config.toml
n_layer = 16
n_head = 3
vocab_size = 16384
norm_eps = 1e-06
attn_scale = 0.177
parallel_block = false
extras = ["some layers without positions", "local attention windows", "shifted keys", "attention sinks", "value residuals", "learned residual scales", "capped logits"]
init_std_qkv = 0.0618
optimizer = "adamw"
beta2 = 0.99
schedule = "cos"
train_tokens = 140000000
Each number is 128 + 32 x the weight over the matrix's rms, rounded and kept within 0 to 255. Layers, rows and columns count from 0. Numbers have three digits each.

# gate: layer 4 MLP gate, 256x96, rms 0.189, rows 112-157, columns 0-95
# up: layer 4 MLP up, 256x96, rms 0.196, rows 112-157, columns 0-95
# down: layer 4 MLP down (transposed), 256x96, rms 0.174, rows 112-157, columns 0-95
gate112:134130121094072174156154175087138103154166154167161091146076087138129137155071122127076108149122178146100141096073132119066133130120135062199115159156156165145111163182127154132117152147125176086171111110134159194157122145129103127157185114063181101148106123105118098103145155151153105066
up112:123154121137072153163112131163132138077165134138080073149127115127147130117153143140108155121181098168087189123128110126094139128152072071168100104138167078158123110119131158121069133129121130131148099092125115145156140160146121106120175126097154136146164083176070153122159132149098125146
down112:107073165139149115045117112095147121154100115085140196099170095082128083137130146138110106123088126086117039102145147139186149147132154173099107152121098139125112156134149134140152150146135113129127154129160122051130101138096148126102061112172080166099122144082170143104089093113195142174
gate113:097089223103134171070067176128080102171103150091168162130138114128154168142096097139138104095146099160093137152175182128126116098110110130120145120112135121204105117152057150167112096156101121136126103132083149144063144116161104137120150080095109122107141183088080116140145161137122132125
up113:178110149161147193107149143116148030129119082152111165111153155152190156135141136106170164146094085139127128117169123150124177082072133154129135156093110066155151109064157092157095114141099090092168120131140087126127146139088113146150183185086167104088118114164048099121163119138115100172
down113:114144138077095130133121120144126058193117116095173124136104075173114105154143082176103156145179062106204098144097164082147103193093119139138158148136110170136145140154117118127154099120151187169085113130101125117141201117147120127099175074073094145096096148126155052139139131155203186109
gate114:117112110095181174100188174064151090064052128112181175134145132083134121145122121101167177217089077070159116098163115144160156113098092140154171133124166153163121147135173121144145134083129083160086079144138094107124150124192108110125107130168144122201140137137138129121122157082106162105
up114:112148167122071077125107125139102197158200129133104097128136116194143068117124163163051119079161150184093091114158168158129089162155147154082119085138103134118178129142124140103131116148107180071164100143117166197144122151106160079109175162039106115115130153098151132108160110179166139141
down114:154203096174103120144098112142155124073161124180127122131105148118155114151138101080114141060090078189079112125098079131163121107082033141062176180173180113106156191102117031107122116144125085141119081132133104119148133130122119194154189127142077098085150165078109167126126119152116141135
gate115:120095153132098125163153148100124101105144188101177131121109119145127126080145146129109132114118119124084069115052105116118082174133098149080140101164129075136126112101087105141137166173105096132137155092121176193155149119113151136131080095108174072146105152140093124139113075105099086125
up115:097129101133136098130104041114135175110139106076141102094167159142131154142087135180117121167122056127126163110097122156099084168129142165094105083130166093134173118132145086119156149182108126135093140147132138130104104151126146118140115116082177053080121108129091116094146103160119121137
down115:165114170106102180127149125154114128141097113094112133103134118098130091105110157093155130162145180130171140049160136097228138114145187107099124155033081152118110181167142105122141102142142154111117148109140129102135106114155114154107146100139116155120131109122091138104143183101123179109
gate116:081121168144135109177162158136178133154064111080125203147136114104139117106143089156103141134106114114156132136143157141151112130157149084152128128140106095141081148178144114116127128078157167167104199081093138116119132102123142083167111112108093119159138154152225093138104158109079161119
up116:131140133162153115097110128115108154119156092189156125081093122139133166133119130124127191093103126110138108097134107085118102140122156087158113116091133107143144146144098174146135168165088119114112085084128154126140130132065115077060145149082172138114099076119130156130170196141114084146
down116:098131171075092147126126158136113127137142184144155167072149131136126062125087107094119102134130162160164103188150161142122084167094131154165111079132148133111132061113105161149127125081105145115179155066138114168135132186174154145110155094102137165117133103095153120124108173078106109139
gate117:106081121034151141109123116124142101131143124135139182135135140153129086102063076124096135131143125084112141097145131151120149156141105160110119098072099157127179102107127125106116127129140110161127145123116077126104126166093099144158149109048116157111181101146118144126093176126149086114
up117:124102116127158117117097112165143048135141176167152126111128129168126127096110066094149132120126080089136123101125141143146083124131112122104157119175113166111112130114112109109099160130108106113113122160170168138110146121139123166131146173145118129094179169135063119121144060115147117106
down117:154142180088109159082148109103158145154116210122135158104160118106128100109187098109102113124096164126080124156149102092110130176119136110162166159130147107091120146223176126189124148126110155173118143118129074160125113116110111121087132150099115141111114121113166152126152154103156065132
gate118:106115138212151100195124078116131099066124134074114126087150143113104077123129159127129217124175128113166155150092104102130131139133197114063169132101129116126095099139086128164117122142125106120152143084119106149102157093104119101192171129145165091143099080203202144132166186081040140082
up118:125106137105138024134118108107122049032088117134105061137181170162106073115121115172110171135153120158128129125140105088122160064143151130131195162105148194126151097136163137184063144095127062091144180146099126172079063181128149062166185182109126090110103115129147104165141181116117117141
down118:135147068116094142068174133121131101127094113124121120159198101109148111155144193139080147182097131039175071133122157149104060139100124106088061215119122155095167150174137123084144136206077226137133094133133137112095154193050127088111091102085143098128127169120099060136127190124163168139
gate119:126118099172173155074132126083140142081121162160192127196167138117111166170125100130169105155107093125140150131128102139126125136120161135144140163131095040124101060164138117095170192120085121117162133130152071123127187159145086128157113107120099042081148128113138175138091073163108106212
up119:089112129118134060160106155116087124158124099121058124125142135127126140094147166111101123077159128075122139092148105114095123137176070102121100090109134112141151232097109151154090119074164097223096148101114197142124118165094111105129149131141142158159121110092148075117099129172080094117
down119:089141115172146149102157117099207079154192136184173121107134123145091072123105134126163132137140088112160119088108138130114101058049101169129143144140135126145176119113091128080125186201100102088176138122068069110129110120140137185121140087117123046098152112168105116161118115149153105108
gate120:145130185103165189062120134074102097117081120085188205176105131114158126131189110134164096070158146098135075151151137125119139122151135089133158176071109140144138108144139146149159139140149124059146103106112129153139169091166102106141110117161110097112142115097180111122157095117128117132
up120:126096187094119147090127086158137106087104134122131133090110154131126148142157094117162122117141198099127087161119161096120134097133145115139163116128109138149117144115132120146150136095126111075162137146141178128135165063112077112092167104148060124085161082128184147175113102164095148151
down120:130085133102162168119141136088098156178066143109103081081135126042103099130121125150142159119106125117155108123116138134151132125138118106135130088141134087086166153090126132120154151130174099178166172121116120098088072149054107119118110137124116153126133126137113102092163143067180031107
gate121:105111108115170091165133121100172077188107181123201209152130107127155118123215188118135108123088094086139102102144122103178162091093116115146112113110144093082143145112118117165156160133130110120169161120135152127113082136140156146140207110138087142185096149111202182121171128088172155168
up121:100137076165128136151145143119135144147092148165210171139130133154178124120148142091114089148108128117125144113117134074140188114141133138158115150074159115078190161109134134160145166143096157129222131100103133130126093112157160117099154148132120110204085093130133150113143153114157155184
down121:154180102138178169133122149136135180170146099140159145041136145061195108127124085114133100189071133176133138136133123081089109155098080097148092164098140104074093115137131116063125088132096148185115143091133118160159111150129088081101145100101167111177120135109123164141142151082163122073
gate122:129091159145120118099127121112140134113094151132126180160099118139101122135110145111113106155114188152120112088076122124126147148115149105089113153123077092085156130113145134067160175091154070148122153136144113074127122149144163160167122105129102165109116180112133075145188099140155107210
up122:121111137123091160111127170097165121165129135134124163130136159124094158157111138117117126176116170157135135136125138119120139157095107191120078091155125116159143150135111134115162167180140172164172150145128164105139149161132142146142113177091136113098119161115122125134151109146187119134
down122:105124177082095170121115166128138142131102151095148153099139143092129105157084124132122105090137108125107107199140104074084110158107136120163150131104161104170148098122141174150145119080124111185128129114149124131151128096140110121158160127158109184102111135157125151113149157148165080105
gate123:112080146161124101153108106116189104066112116141130116131118163144075169070161133140152170116102055086176093145112108148167182150170109088082123142131168123139088064217136073151196146153153142059056165104107162066118148143104132117183164172127138086094130141123113075133144126109104129097
up123:146109139140140133049143150142218130143127129137140136122206075179122128135179092082139158131070139179138178150204122152126184133124102171109120141145089103059153114137155103128094091067139072130143134126107117100124115116113135150159144103151092134123139150156084152198084040184123079130
down123:117073170068137125108124112078150087134093100103139147158135094076185111157094105089052134213106146122151151152155097184127070122074074089126069180137073145143189092140113160116108115166148132136121136075158128167143127093137129137107143119144125101140144065140127091119113173083196178126
gate124:112078161169112125152131091150130127092100147122149174121201117144147084129143143117188102136061114092095095148132093112135143168099130094080111139121085129055127102148056102116112123128084119156117120124127155127095135079081168133105112124059129070138114090159162087114140100109093138086
up124:150137137127171138131080192136091128117151124098111084119155120125113068108156122135102102131218117156163075117136097138118124093144101130144159143063189157137097108109139146059155079063174108124154110137108133109080131111218117079128160096222145155090144147081123162134090112115172072145
down124:158109132074147112129140116067151181162156202064187169163133156163184120111138127091143136105174159183112151069163103102108153147164144147136154113102134119114162108076163170127117220180120133129153143100079120157145187104150149163159117087117093092161099204099115146130091131100136094128
gate125:147124123171116150095139108116072211085154141102128134122108151086122045117191142133104107092171111100181137148119079153115131095134085140060136132055140135142155148096135082108193129143149128062135160083140061074134100148138177163152069066188108093107081137129159104169136149131138160138
up125:239117110184064129102151179109119130139129124109128116141139147071149107123162113146123148106123118142169144081142170131159147129179148138119158129035130183155132181091156092144105186209145118145128143144109076091173135095120056126144110166085113079159130140082087150122073188161138179115
down125:100154151122115118122175134179101192111146062094176075077213120082066089109062141150089138180077140156098101118143106130121117120141122036119120162143145154077103167135152191160118134111191139164122080141104121147148103068123164113082088130184074112131127134161121151096168121127173148127
gate126:089124166117110164134116179144175141166142131077128183131112046108156108179097173122166124095168133094105112131115123127110196094134133140122164167141151136051193161162115065175116105142093109138146130159086111162114105012086168049141128124104099072144113121181136126113151145141112152147
up126:147204111163157035151219113132160112157123166105132146166108212133141157100072117106106116122119187154160151138175111175148116146137068119164138154149153156062110111090128133105108185065119127102121141104153105051144089119131160092153160097124191153136121192110128147165180064104136084133
down126:124097127163104184127140098098100117093071112133096116128135106128137105143185133101120112134139115108097149110141070153109113123106124109156031079113133082206098114179195117076185132089207188147136104122091138193155105071174110166133200127150143086088150113118071113161070173141090129128
gate127:109099111120212178122150090086171063117088126139127182083144104144201110171076132132079118154106136102144077163090068136148115150110147131089119143091132115071147062168112113081122090163132173139048148128161114118144152144221126117101100106136171143108141114148127115118090161105118112037
up127:144143048089210173131127080084107095163153179107115057149147125126180133106094139126048035105135133133073132197103121142115118186114122143105113168174120104123103124154152128081134116108120117141110110157134095147138107164121073164164153109148151107146090115121191148082192197112139107114
down127:078168111114153151135153147137129192126159073185105183117203096071196109160091148147090151155160150113110125206110048112158113127183096105143126173177123106114114124058149153075051111149130124116121116071178111090179157130178098078110120098151103145108178076108128097088179093116148097081
gate128:111078125091117098149150124111093161144132110109165129120127152121134082129091148128175069102182178062146095116092129132111196196135097092130126151120132094106150129160170101075160137100181105137062138102160085157150087147112143189125103119161113131105163111179136197110077122141108111106
up128:187141113091106114176117093108073185196096191092158153166095174149132134106102118124158080083145124094160126134176142148120166119085111105149124129127112126122139148129143140110161148119141091168107169133170101175131087136115118160147094098171107173167085151130133119142084114090110121095
down128:147137131082097128138134044078081150196114112106141152143093179081115113128163155142114100114138116132150116167120182133075138132191096125127109130131178139083030116157180120121111146129183114181134130099140143152160113151126157123196097126115090197122143116133125127103160142098112115150
gate129:158028132136128161123146162133160174130079122141114116142089151107136077165128175103161141104132136098108121179123056148140146143123078131072100160107155128181148175030097117088222121096188132138110084119122115098092133123152120103092105096147139111142051172202131076067047192097097144117
up129:168111161123121172114151129093180095116164089104078130144148108194126180193138135140154078141183136134104091081127154136133117122149041106090149145143123120126140156054087104123103123112176125089116097200097182208112152091176143104096036147080153088078179160139101169157064066225137149171
down129:112114167139055163101218186087108135100095101133177182137178194086156083109160118105175093189105184195142182190090126058127106111119103070076134116071148136127156157152069147100097127116166131142110119144132146073152082120125073200145130061105186158170176114140113155158125187110174112125
gate130:092133128126135087121147122108095125156096180070106140094106113142100141126070079154094135129184184093138119099089074089081051122116124114143139097171141132115116073121107151143108096101175144080151131162122143099136134086148163083164142161085093142115101100122180131125128093092127079126
up130:141131135140149132112111124076176115054130134156134129140102123141138139091132151097155135130073060135133113087136151165162087160139192175101138152150083105132119104140115110151126070141132113092140162218156136106093149123105118182152099136107107151094146162126118122142091132127141160099
down130:176110176129108154131156207148125154140131104162118103178145142138117151154156134173040093147143130166076129100120141115143181116161105125160144137098137129167143125120138155115137154176046139084150130134112143115088124164198127127114125117096193085126129151130128120148153142155149174112
gate131:157129157161089134092194129129180134138106113186155203121128076145129097114158102120184172090091107155191126119137091109196093142119101180064117067119148125117116149157117119141128113129215102117072160122090125117132176069127166138096133122136131144091147177165154161161113153119127094132
up131:131146125111110151162126135147072149104103217039143091087146113135189085115134101182135151090079110121107160148145151107127145114062168142154140151130093155153152148114126186130112149104087111169118125154143122129134064191125108182136164155113124139167127165101063193170127144157111131098
down131:131109183181073147130140115128089132141162164124125128083126112163143146150139163118170113070193128071129194117131142118135111106108200153128115114148150116089141140152164121081154105094150086145164131145083127170133140169103114218063169108030070077127158161184137073137127088144137138164
gate132:132124142201148103158163149087195155142166118122152179114171132132160164180099137128113157118167120137161137140133106151132139121152216173133149103142102123099131096149111104131150222171071125152143202131102109165161103069102178152139091096109159074101154075098159125158120110122140087113
up132:133180120116161101117110131132105114095090123119103094085090193103070104141128118120096118070092100149114113142092124140173105122128089053140101141146150120161134164140114119077105125102117165117095103067093112143120163107152104075151174136129132165139072112135061115121185129151130135135
down132:134108153173094117182144126134162078089118124161097165182131104152137156135133102109149165100099118110116089086146163144130097097159152169087124168098059129135153142164117112117152139116124127091143139213108187214139106085134123120147114155092142113097152089079108090123094142143141149110
gate133:135108086187118074104139130098173151111107088121126157121146061066127154114134196136156161151116058040150081108144050134202159137089147154143166149134113057107173106159146048097214182196093140143109164104100137057086177118154164152072158162093129075108123096162134141103111084064090149149
up133:138129212102116174164153073156105073027143124086106105100109150148107142199133098114170123129168210108136095198115134101162095115123150083089110148101154171105110120196063170188098062106197143184053171191169105114160045117110160201134057126146177128138107177113122092120198168156078104000
down133:184123138151169132122056068115158106107115108093080079134129205064102107167123093107182140139132120160085108102177152133136207122152063137139029115124204163094062138106098153192087122109117090153159167085035142120111132169117238183191083116116159123173036248201100215102145121198121094156
gate134:121118107072115163131084140160124151131094094146150154099119139164146093121122097123101120096180169062125079171089152194123149144069108102138115086112154141170058112137085092164157136098137122083054131085084207137073172147086120105088114149155144159137112123140128123089104177124059115103
up134:098183098077142175188142148187074170141057145125091120097131112111177044094076108121095170057156114170155108165156102174144112101074123104164103124107081137162081158086099080148156090124162157081134117114172129115143129192137142110100165142127127152094105117144117130115147138134096101140
down134:131168073144156133127134147110062121120186102126158178178095171147119124172139192155103118126086125120109093166092099120085120084089133106135134052135130138129125093147115150122106168119068128172171113126098120095176090113112132124196088096157147207167080132115055120158161067146158139201
gate135:152104158114140125113167169121115170072106087160107136161137107115080149082126148104158175094146180156138125174138071134100047083112115113108207162115123141085055087167148062097191068165140091071145127056125123143074132099163135129135146075190114133165140131077204145102173125056089140106
up135:092119120106138077110116118125061085122141133107070125116119168050100133124153136146141112131081129094169157106108112152120130112165113084109129138099249129165137108171172163249030105143226112153130184119162132129147118139107152132172087131176200160104167128155099098091212134140122105099
down135:132160114151135147151060120205157130100093124126086122097103152085161080119091159089144067107114133108100090101132115189159107102131129132139053134205120152145120136194121097113155109142102161119108029092169227205114142100071142065176131125119147101119136097072100141152049190132161172129
gate136:117106091124083096154165048150098152089148164107130182105200113092154068080156162127162157106084154117113056161115109093147087140095087136062190181121111115176139124082104124132164121093156099198131119000070119047113110112106139168163110134144165075111126139165165149062143207085130087110
up136:165114157159169160104137204017152113221099078140152140112135106102126249139140073130083082132074078066177116074142114246139152074189137102149106060103162114107168066121163113132128151075153200068097137178189154255144101101069187034066111117085119125070122158078108118131147120167138129196
down136:138166137119157072116135155126155146141121064129079109123088144113135160150105128161227094118125042129111119147146086164099167091167129164079080163124180090197118128084067150135050088126029077101199140217115045141100176084142112143093124145115056175177122123107201163185105089129124179095
gate137:041103154191146174130117127097116155119110160068148216100138063120128107122093153124096131129127108079170060156134098132142133127106154137120200140080057070151095114133084137085089100142145124108123160143143115059094130074097113133148118119079184094119121055130136120137131126095099149140
up137:126149062158122148130056145105172197044178176070154090071137131159101125140223108119130096132111080134140146173105131129047043171147126148161144118137076103080098154101165120106106117107135207094124116150174072064122121123121110133103023142133124137082191084071180118115094112106109123078
down137:051171156172137193165094167093121118155076133104103150155106082170118199109130051095126150135165168099163149150133170144106111131101134044125155108121078105115143203106150123050089106129148121053113161133175142088121122094130149121116114176135172099158184098100145113146157111064141136082
gate138:114106086157144112145089152078143179122154152099112187146143122145128099165126150125119102139139174104130147143163160104111143061127148155111143150161046159116119179176114173127149166159147147148084158152137138135136138078113151149174114101074115135145151162090148092126144079116139132104
up138:171155116135141112125170149178162105112130113153133139073129142136130091124159147121128108115131112105127117152133112151110195148146113100123102147102172120126135106122143122155084093060082136104167050098142131154135158160152113140127167183091141113144139081196084140148127109111104063166
down138:130154149139100167147133151075125128154154135137127135131124114209153127100112151131136123118128152110141125127106149116130122148094111163099154135125078131162158193114108111151130121166121128036167172160114159183146163107134135157150108169117129125132149136079115087096107144092142172140
gate139:075128157164085106094143145063122082134124105115156170171093134127179099104120126145176059086066116105146106097126106178128147111108148130159115076071111126095139112149133133133189136092172173128141104117159089137126118157166154090171049113139154147151120108155169098071095110141099075099
up139:099119106191078097134168154127128117123123075192167119164141106131151115096198135136097145133166097124120124093155132143112169143142102165079092087159136127121127131152106143087105167147103133127198110129094081148123066158107124146114102105097119107164139103154149102110148117123170096157
down139:095139087125173164140145087147129091059139140103108121073091110090117153132136101120047148127099109159087132131154163146144186182114131121137106234121173175155137102161157143144110100111101102127087161114091183171146117133134140133115131170160168132108128134114150125041108119154128131126
gate140:116111137096173088104112112119134071125115132071120174109194101033158166049211133161128075154058070057173115141119109157149093149102104140165181124149147163110129078164049136110147132127083099126088135120098085108131079128116141137169129106151150147125114131128054072065126129126127058097
up140:078093124059095097024112086134126100148123142149115153109188123127124185101198114170167092123091092086129130163100095127076124145148093147147186104171158102107146037191055158134109182227112127117144145138123142133115089096115167136128081131136159180150140169114087139072114140152112069060
down140:135116070153182123074099118183034115120119089165127126130078154202065117189119073166069105157118111133172133127104115110140158086118126192074143129128120162138126110169116101098087084174136100081114124167137112105169129060055140145112149133135096147127145232109081070116086098186128104089
gate141:141110157138138112103127153136160136110208099165132154097108110129161092139148103128161123143122119137162098146120071168092165082132132148099105121173170122101092093162137079111125129089144110136177118085105044004147164128146116123104089154177175152145043121132134151102045108099146116143
up141:125140124102083192128152144173133123076141096142124217119152123130214131170100125113122127140097168162183141173148152157118108143130077124157099109087163148172177112134150098150106221191196112158166138086139127120157134145153154147124141101119071180105155128098123097100145130107123158106
down141:109137143099123101079124144147181141103068115078109145153070113114154093147085108118121153082108154133124129167106119094159094123094116160029090115106183081085153141076151082123134150117153133103090172085179156123156147099080171127081182192128154128141084184095141096130103148129172144087
gate142:123085127151116119107158051139099093071133141154113186155222107102154127130161125136155173137117118152116073187110110082118061182119161165092115151087064087116093110130087121164134111122092078130103121063129172142128122093133156146123106089078154118174145167094109120108124069091124149120
up142:154119099131087153168123139115146104151114183173164129120078146118152141098106150100094125098089068110129099107160156173112112090120110078133185197201061155066078156101124168208057123085109140140069148103093136130153085130152106135118146180123177157168124148164121141119164129104096131093
down142:129178121148113112116164138158086186118185122165134118132161170176146170127112124092162118082086161099162071154128131159099084173085166169142130112122142149143124114166105109078143144079081153091114121174142112111162158196150190143112048092137211201106114153161045136111124144138122098170
gate143:105117100073127164126163098141109145094094144119154129116189139154116153113095142108149114137171113102147090124042184116129141124118132144079128100081156147091133100156116115113150186184166145179107141091140105117105137112196169094134123113127173184062107125144184108127139124154116126094
up143:110118170143149150080107188113107189104111159187127096165185131099155128113124154083139124154176146133107134134173102108094074094152092076162153145130131124090160110163161132152130151126135153098144108137113123163117115128137123124084054116064135153136114053162138108138101101106153179105
down143:120089106136136151092139181147107143136060072115069131156163131186142146170104121099103152144114108153094152100128172063156093159102120141135111153142102147119091031135131110182084123136142113122101096076100108107110149137038133130151111100107136172143139132140084174174147124141122117121
gate144:108124153108124124089152151155133090180096091169134129090187085144172070131133166167150195106192138148149147159082115156159122110045144137114153136135103098102110076159077081119108143055118163111074110095128080101112103110137098189113149133153155101176107141178124124117092140094113125130
up144:159106165140118096152081118114128123135166145127094095127106141103163140121209123203164069099140148108131110142090137104134137145103162102158099139116093130145138157089178241135136153147111077133164125108135112125153149095080106088124045138154114167122102143070099079155107100163104056088
down144:161139117151135124075145141116115114132099153076131107134136077140116132072150151134112117135111149186138093095097149050055128122117149145105159125140100110129126133186100133121166091156093066196226149170074170098159059127123180103101096166179141072087141151141099189093141134149094162116
gate145:140104108156122053083136148114115188130123192081121132154157108167144100097185123121146094122118159030141064110122123106132104121083107126126097129084153163168124112085104172170152120115080059110102162146142128105057146092155156109151096083132087121130110096110154117114120057088098094177
up145:126123141139096117174124182140096151074112178166163135130166130107101125107122087091172092094100173103144058100183092104122096098126116069186113057156101114131118128112061165175119165119136111123144123127125176173158188113166149123100104121201111101129098122100119187150109097131109130024
down145:069117082113140182062136117100169072147170114122120058147084164084085158191129079126141073100102179136114169098131094142103114151146126166158113129154225094138082173172148143136121160078184108126149167096159131171130161114108105133137122089159130146171153141132141220138142129102180129109
gate146:091129133108201132108087150087198160093136150107112144177128145092167140139147081179130077152125163071098116132162115164112096154132146066167170093135129137142131149084147108097161077108111175135109127082118135135100114135106113156083122111105125071177132136113118082091141167142145124140
up146:178155156167124097122183169143120107097155145113087169127131095151113140129155108089109139134155108110161137141186100139171076155133171147082088193110074129123114107151120162123139122163182090139088150147150101153113129117143137134144172097114102139076160195084116113116144089146121144090
down146:143149170133147069142099173131124109123181166089122130196096115151126201094112059158140137157125092150134134114139131104110097107180139138192091137097126137162175131104132099090116174133093120149142129173160139145143122113163149157133136136121167158138197137099098125130118098164154142100
gate147:080095101077149128140122094079103121178116133090199161108121143086058120118116096171102114073167133087131155129125146106122112150139137170141135084147126169133093165127109079116119154108077106103167132153115103145098126106082095159079049093142111133165111157103181122097129137104140112111
up147:127146134119156158109114091083112125165130172125187125131110156108107126127100057136112070085133198098121144106127157130123098178139156156128143174142123156104116177096121102114144149107128154082153135196135145106129124128074121127100080145101135170155143122106191140087056097090123125126
down147:109140127123131161105155096142086149086102055098112115084172168054080095167118189079144151127131105129141127114134161089127128151122123110132131058102147124116113075133138148147110137133127114154105102102133163137140145129129117096141167151118118136187125112130150144124187145098073117107
gate148:167083176132129092124128114125107120140134107136122141186143132121154131110129139152173124119116118138120118181163125168187120146057113167138108150046164092171103090146086128168103134085095091085092140124106145133085168022087162115130148120082148076148184075090099135087069075121095095160
up148:142162124153136116118137136147102138166079115095110106067113158131141133156120105065100088143069129122174107123129169131140081168092117105165116140099043175156167077115109096110114095172081122158061165123120154167111141197162106137117182118167175106098144099090097129101179082132137176131
down148:106101117122153208157120202131135143183140111080193122100059116085177175142145157185126156160134100070111091107082154092088086129121118113146092162115142101124157158173163144116168135132145132103103125102091145208126144088121106057090094084116154094116092125135141114143075130118135138118
gate149:113057140086149058120102061140190112109135080135114099139100134143138147176147139156160111133102130115117087110125108103145142124111096164130163142096171128159181086142099137168136107113099049103107167104088144153102129104102158167167165086114107069173199099115100127101183124076139113151
up149:144125154117150083079091091076109142150121104168125117171076144113067164155085133179075085084078152139060139104104113092129100167119194138173093112103126128140143114127114154150129178123142117113116176110133160167120110086133101085130136083134098079141177144130121110092138133069121194120
down149:112108115136130193132148098166158170146122135070173149070195102119140099131155137134153134105160121147144137163124148162153088175161117126096144131141123093078091199109090090146121187198164200161172131127091152107162159137094121110121150112140125145145096082130136117149149117140196119109
gate150:096041179131161154174080107080078137111158136101191175124118097071163104143121169154175117187139103153123082130101104111106102120125114122064179157145105081110121074060138119127122129155178185104136094070113124163124142145125163113111112141134112142141094108060135111127099114103081121098
up150:210162102127109085109135144151083121071107119153129155093134161160157122106114118115031176135145089116162181127135132120144153110132176069182089173120063143094122132154135168143090129147152097149095141140118176112098129101151107079074149152091218178126173093138138111109184116136162159117
down150:170094128103119108107067087141142139181139131124122158141099056147139145140119087168134089136165156131127109167210193157057124105109083104172176081086117081179135116091146125069117133119121155117161160135111121147105148138200100173176152144185070118117106182156122113070130103159116077122
gate151:158080223163090101111097085074149137095117106120144111134068139116115117146130177117174139157100109145106133136135112071090127193150138149021191123125156070107099132098153144169120122167156142107136119105094109133124126159190194116079165151091103151140095164099166146120173185113161117147
up151:170120125111092103007128152109119147123179072198148104202103102123101106132156117127139102149131112148081140111123147140125142091127159130065127125136165098135092115125139187125138084110162096143140114152073124114130167178125161115090083084145118138154065133116153076161192123147132092179
down151:060150102145146142189125133086093111091095145094138111113116164064133131159104069175148055097111134097148180115133104098107096147099066065114129105075108083077129170114117126100068102100153140105157132129127130136119128118132102151124106068143142145089108164141155128106127148120125190131
gate152:128107115110167146084076114106135183183121130113186098153146136123113142165154109125185126112131168111090124102140143110134127073136139123147130100185104117112144137142109131088146145146158085104140139141069148162148166133113202203092127152085079135191109099148179115115080121124157203110
up152:157132111138161165100112100118188197135123157098165110170118149152093090113146157156148149094154210137085118105158144080074146096145140140132096135126118122096137112160158095124169151160136140105170142132129136143137107158167176158119065139097079117146154145126134155131081092168146151110
down152:090139109126127132107141133178097125116169152072099171063091127115126140142127111114110150094128090078128150158103158165164125191116166132115169122101168147159123141111090138188068133129117140172100132091121145091104116128062099102134112149126085172129150117135098098130134192151184108100
gate153:107073109085152068125210126134167113103077184078135148096156111104114121081115128103135130085140117131166095125123082126189073092075099076102114136156123166146146104122111109176134064101177129128106120089188092109131106145113110213155162156100178176137087129046111159081171168092100122121
up153:115142156105128184129143149146077069097103121194106146135119081130117095111203103150172122200148165130116152108113182088088170109125202179110129213125129145030212121077174116139115069117116091144130151124134125095111112150174145089110094167135138089175138154125145129201052126116112109158
down153:097152116095061134167140132155165121084085107174135113090175080140129175118117120197168128147129095137045096104041111146158088179126152179139168134196121124088119091145129169164149182135112139192164057139117107100101124156165102124082130098178119102124142108163131106171061177172134154108
gate154:101121094133152116124133177115098115069059122034131109095106156106129091126117132123098160065084077109151077100126099126145197183117091083156096113125128141124100166143095085087126155124116107181121153121160121123115092145120134149095121147118182104117019092143144119123159188080145097156
up154:140131120202087175107172122147181177109138107196124166167184185148110138146182077148095190147112143161115105115149089158147083079095138135164126139117115123141142138119147091113158126149103185100123037101170109102148144175163129113178115057108076128141177121177138165152146137134119162131
down154:140123093167100148169084098156143099128210146130100061173100177132128212125054110119139088130182164110121142106138129167090141103132113176170185122161166094117116142117166144094101144071134131070151067176138129130081088077133109136136153115112146128102066134164170145126112116129144105137
gate155:156130150167131115138109134075168129154094124120194135121110108134151121139109111080154029158168171111094101075155162142141069176133182154102124130113118146127143093116101138067199155095150139160152163158109072146122095115144131177147122100097135068107106077102174101110117123133156141080
up155:106130106121124125092157168085091096113087154091142094150083145120110150125114081090153086135152109140168121066155152170135102147134151199121168074129126174186148102126083191089072125104128115153131110139133098103118116119149084160101057130192125140110078130116114130085110072104143094106
down155:123100108113093141133124149107113155112181156138148128143209095105154116155127161182108175113143153115118134228096162063103138155132116118130105115106174136130126172151174129183157118152140149127126065091169128094153158137110159145072124145155162165164142085182154110092175124122136180114
gate156:159106203167153108125164129076150155161082174155122102111120106085086096108182172134167118123135125071126106129128088124083163114145064152107132173152169135133159107213110094068065181090129139131044141108107061053127202141131143112079122081130112068110111161147123194059092078071100087163
up156:062145120047150166161139178185086160168074143073161111122160106145105174160124118163102143187107193139111153145187138122112047125153126088197092075116187104130219111143138099141174084146118131143134107084143147170195093095036109095110151135130095100147125173145126102106104112182137102079
down156:077133189122092167133152120088148208160150179122097094158077135173150064208120096150072191095129199091148167166101101053101043163119123091113136088128137113155125122197140152114118171164144128184121123070154128128081131132109193140154148103136110101126117096088218081098104164127128178127
gate157:080160175154110127113170106126181188166095200105134133097122127118144122065115086135112124103109110125132120079165123129131109163115109239125129105130104136116144160100116080111134153141119152085098141153144139155152108116128191138153095129095125090116154149096096142135092174113157137181
up157:124168080102083148168118129068147184130093083174138127125143119165167126159087143104182124155068131117115105129141129080143129164134127148121103084086129074094131118098133204129106137130074111134184117110088104106116125094143122104110116157105171138105166098113113091047155149100130121137
down157:142135110103174140144124082140129122177097132153187087109139116114105127110102125178144112102100111195086116109137136148095127152070072103099118084125148137128121137158113087113121119152161092113083147151144119098143126161101064110170129107202132154128112202180194153138113104085119090083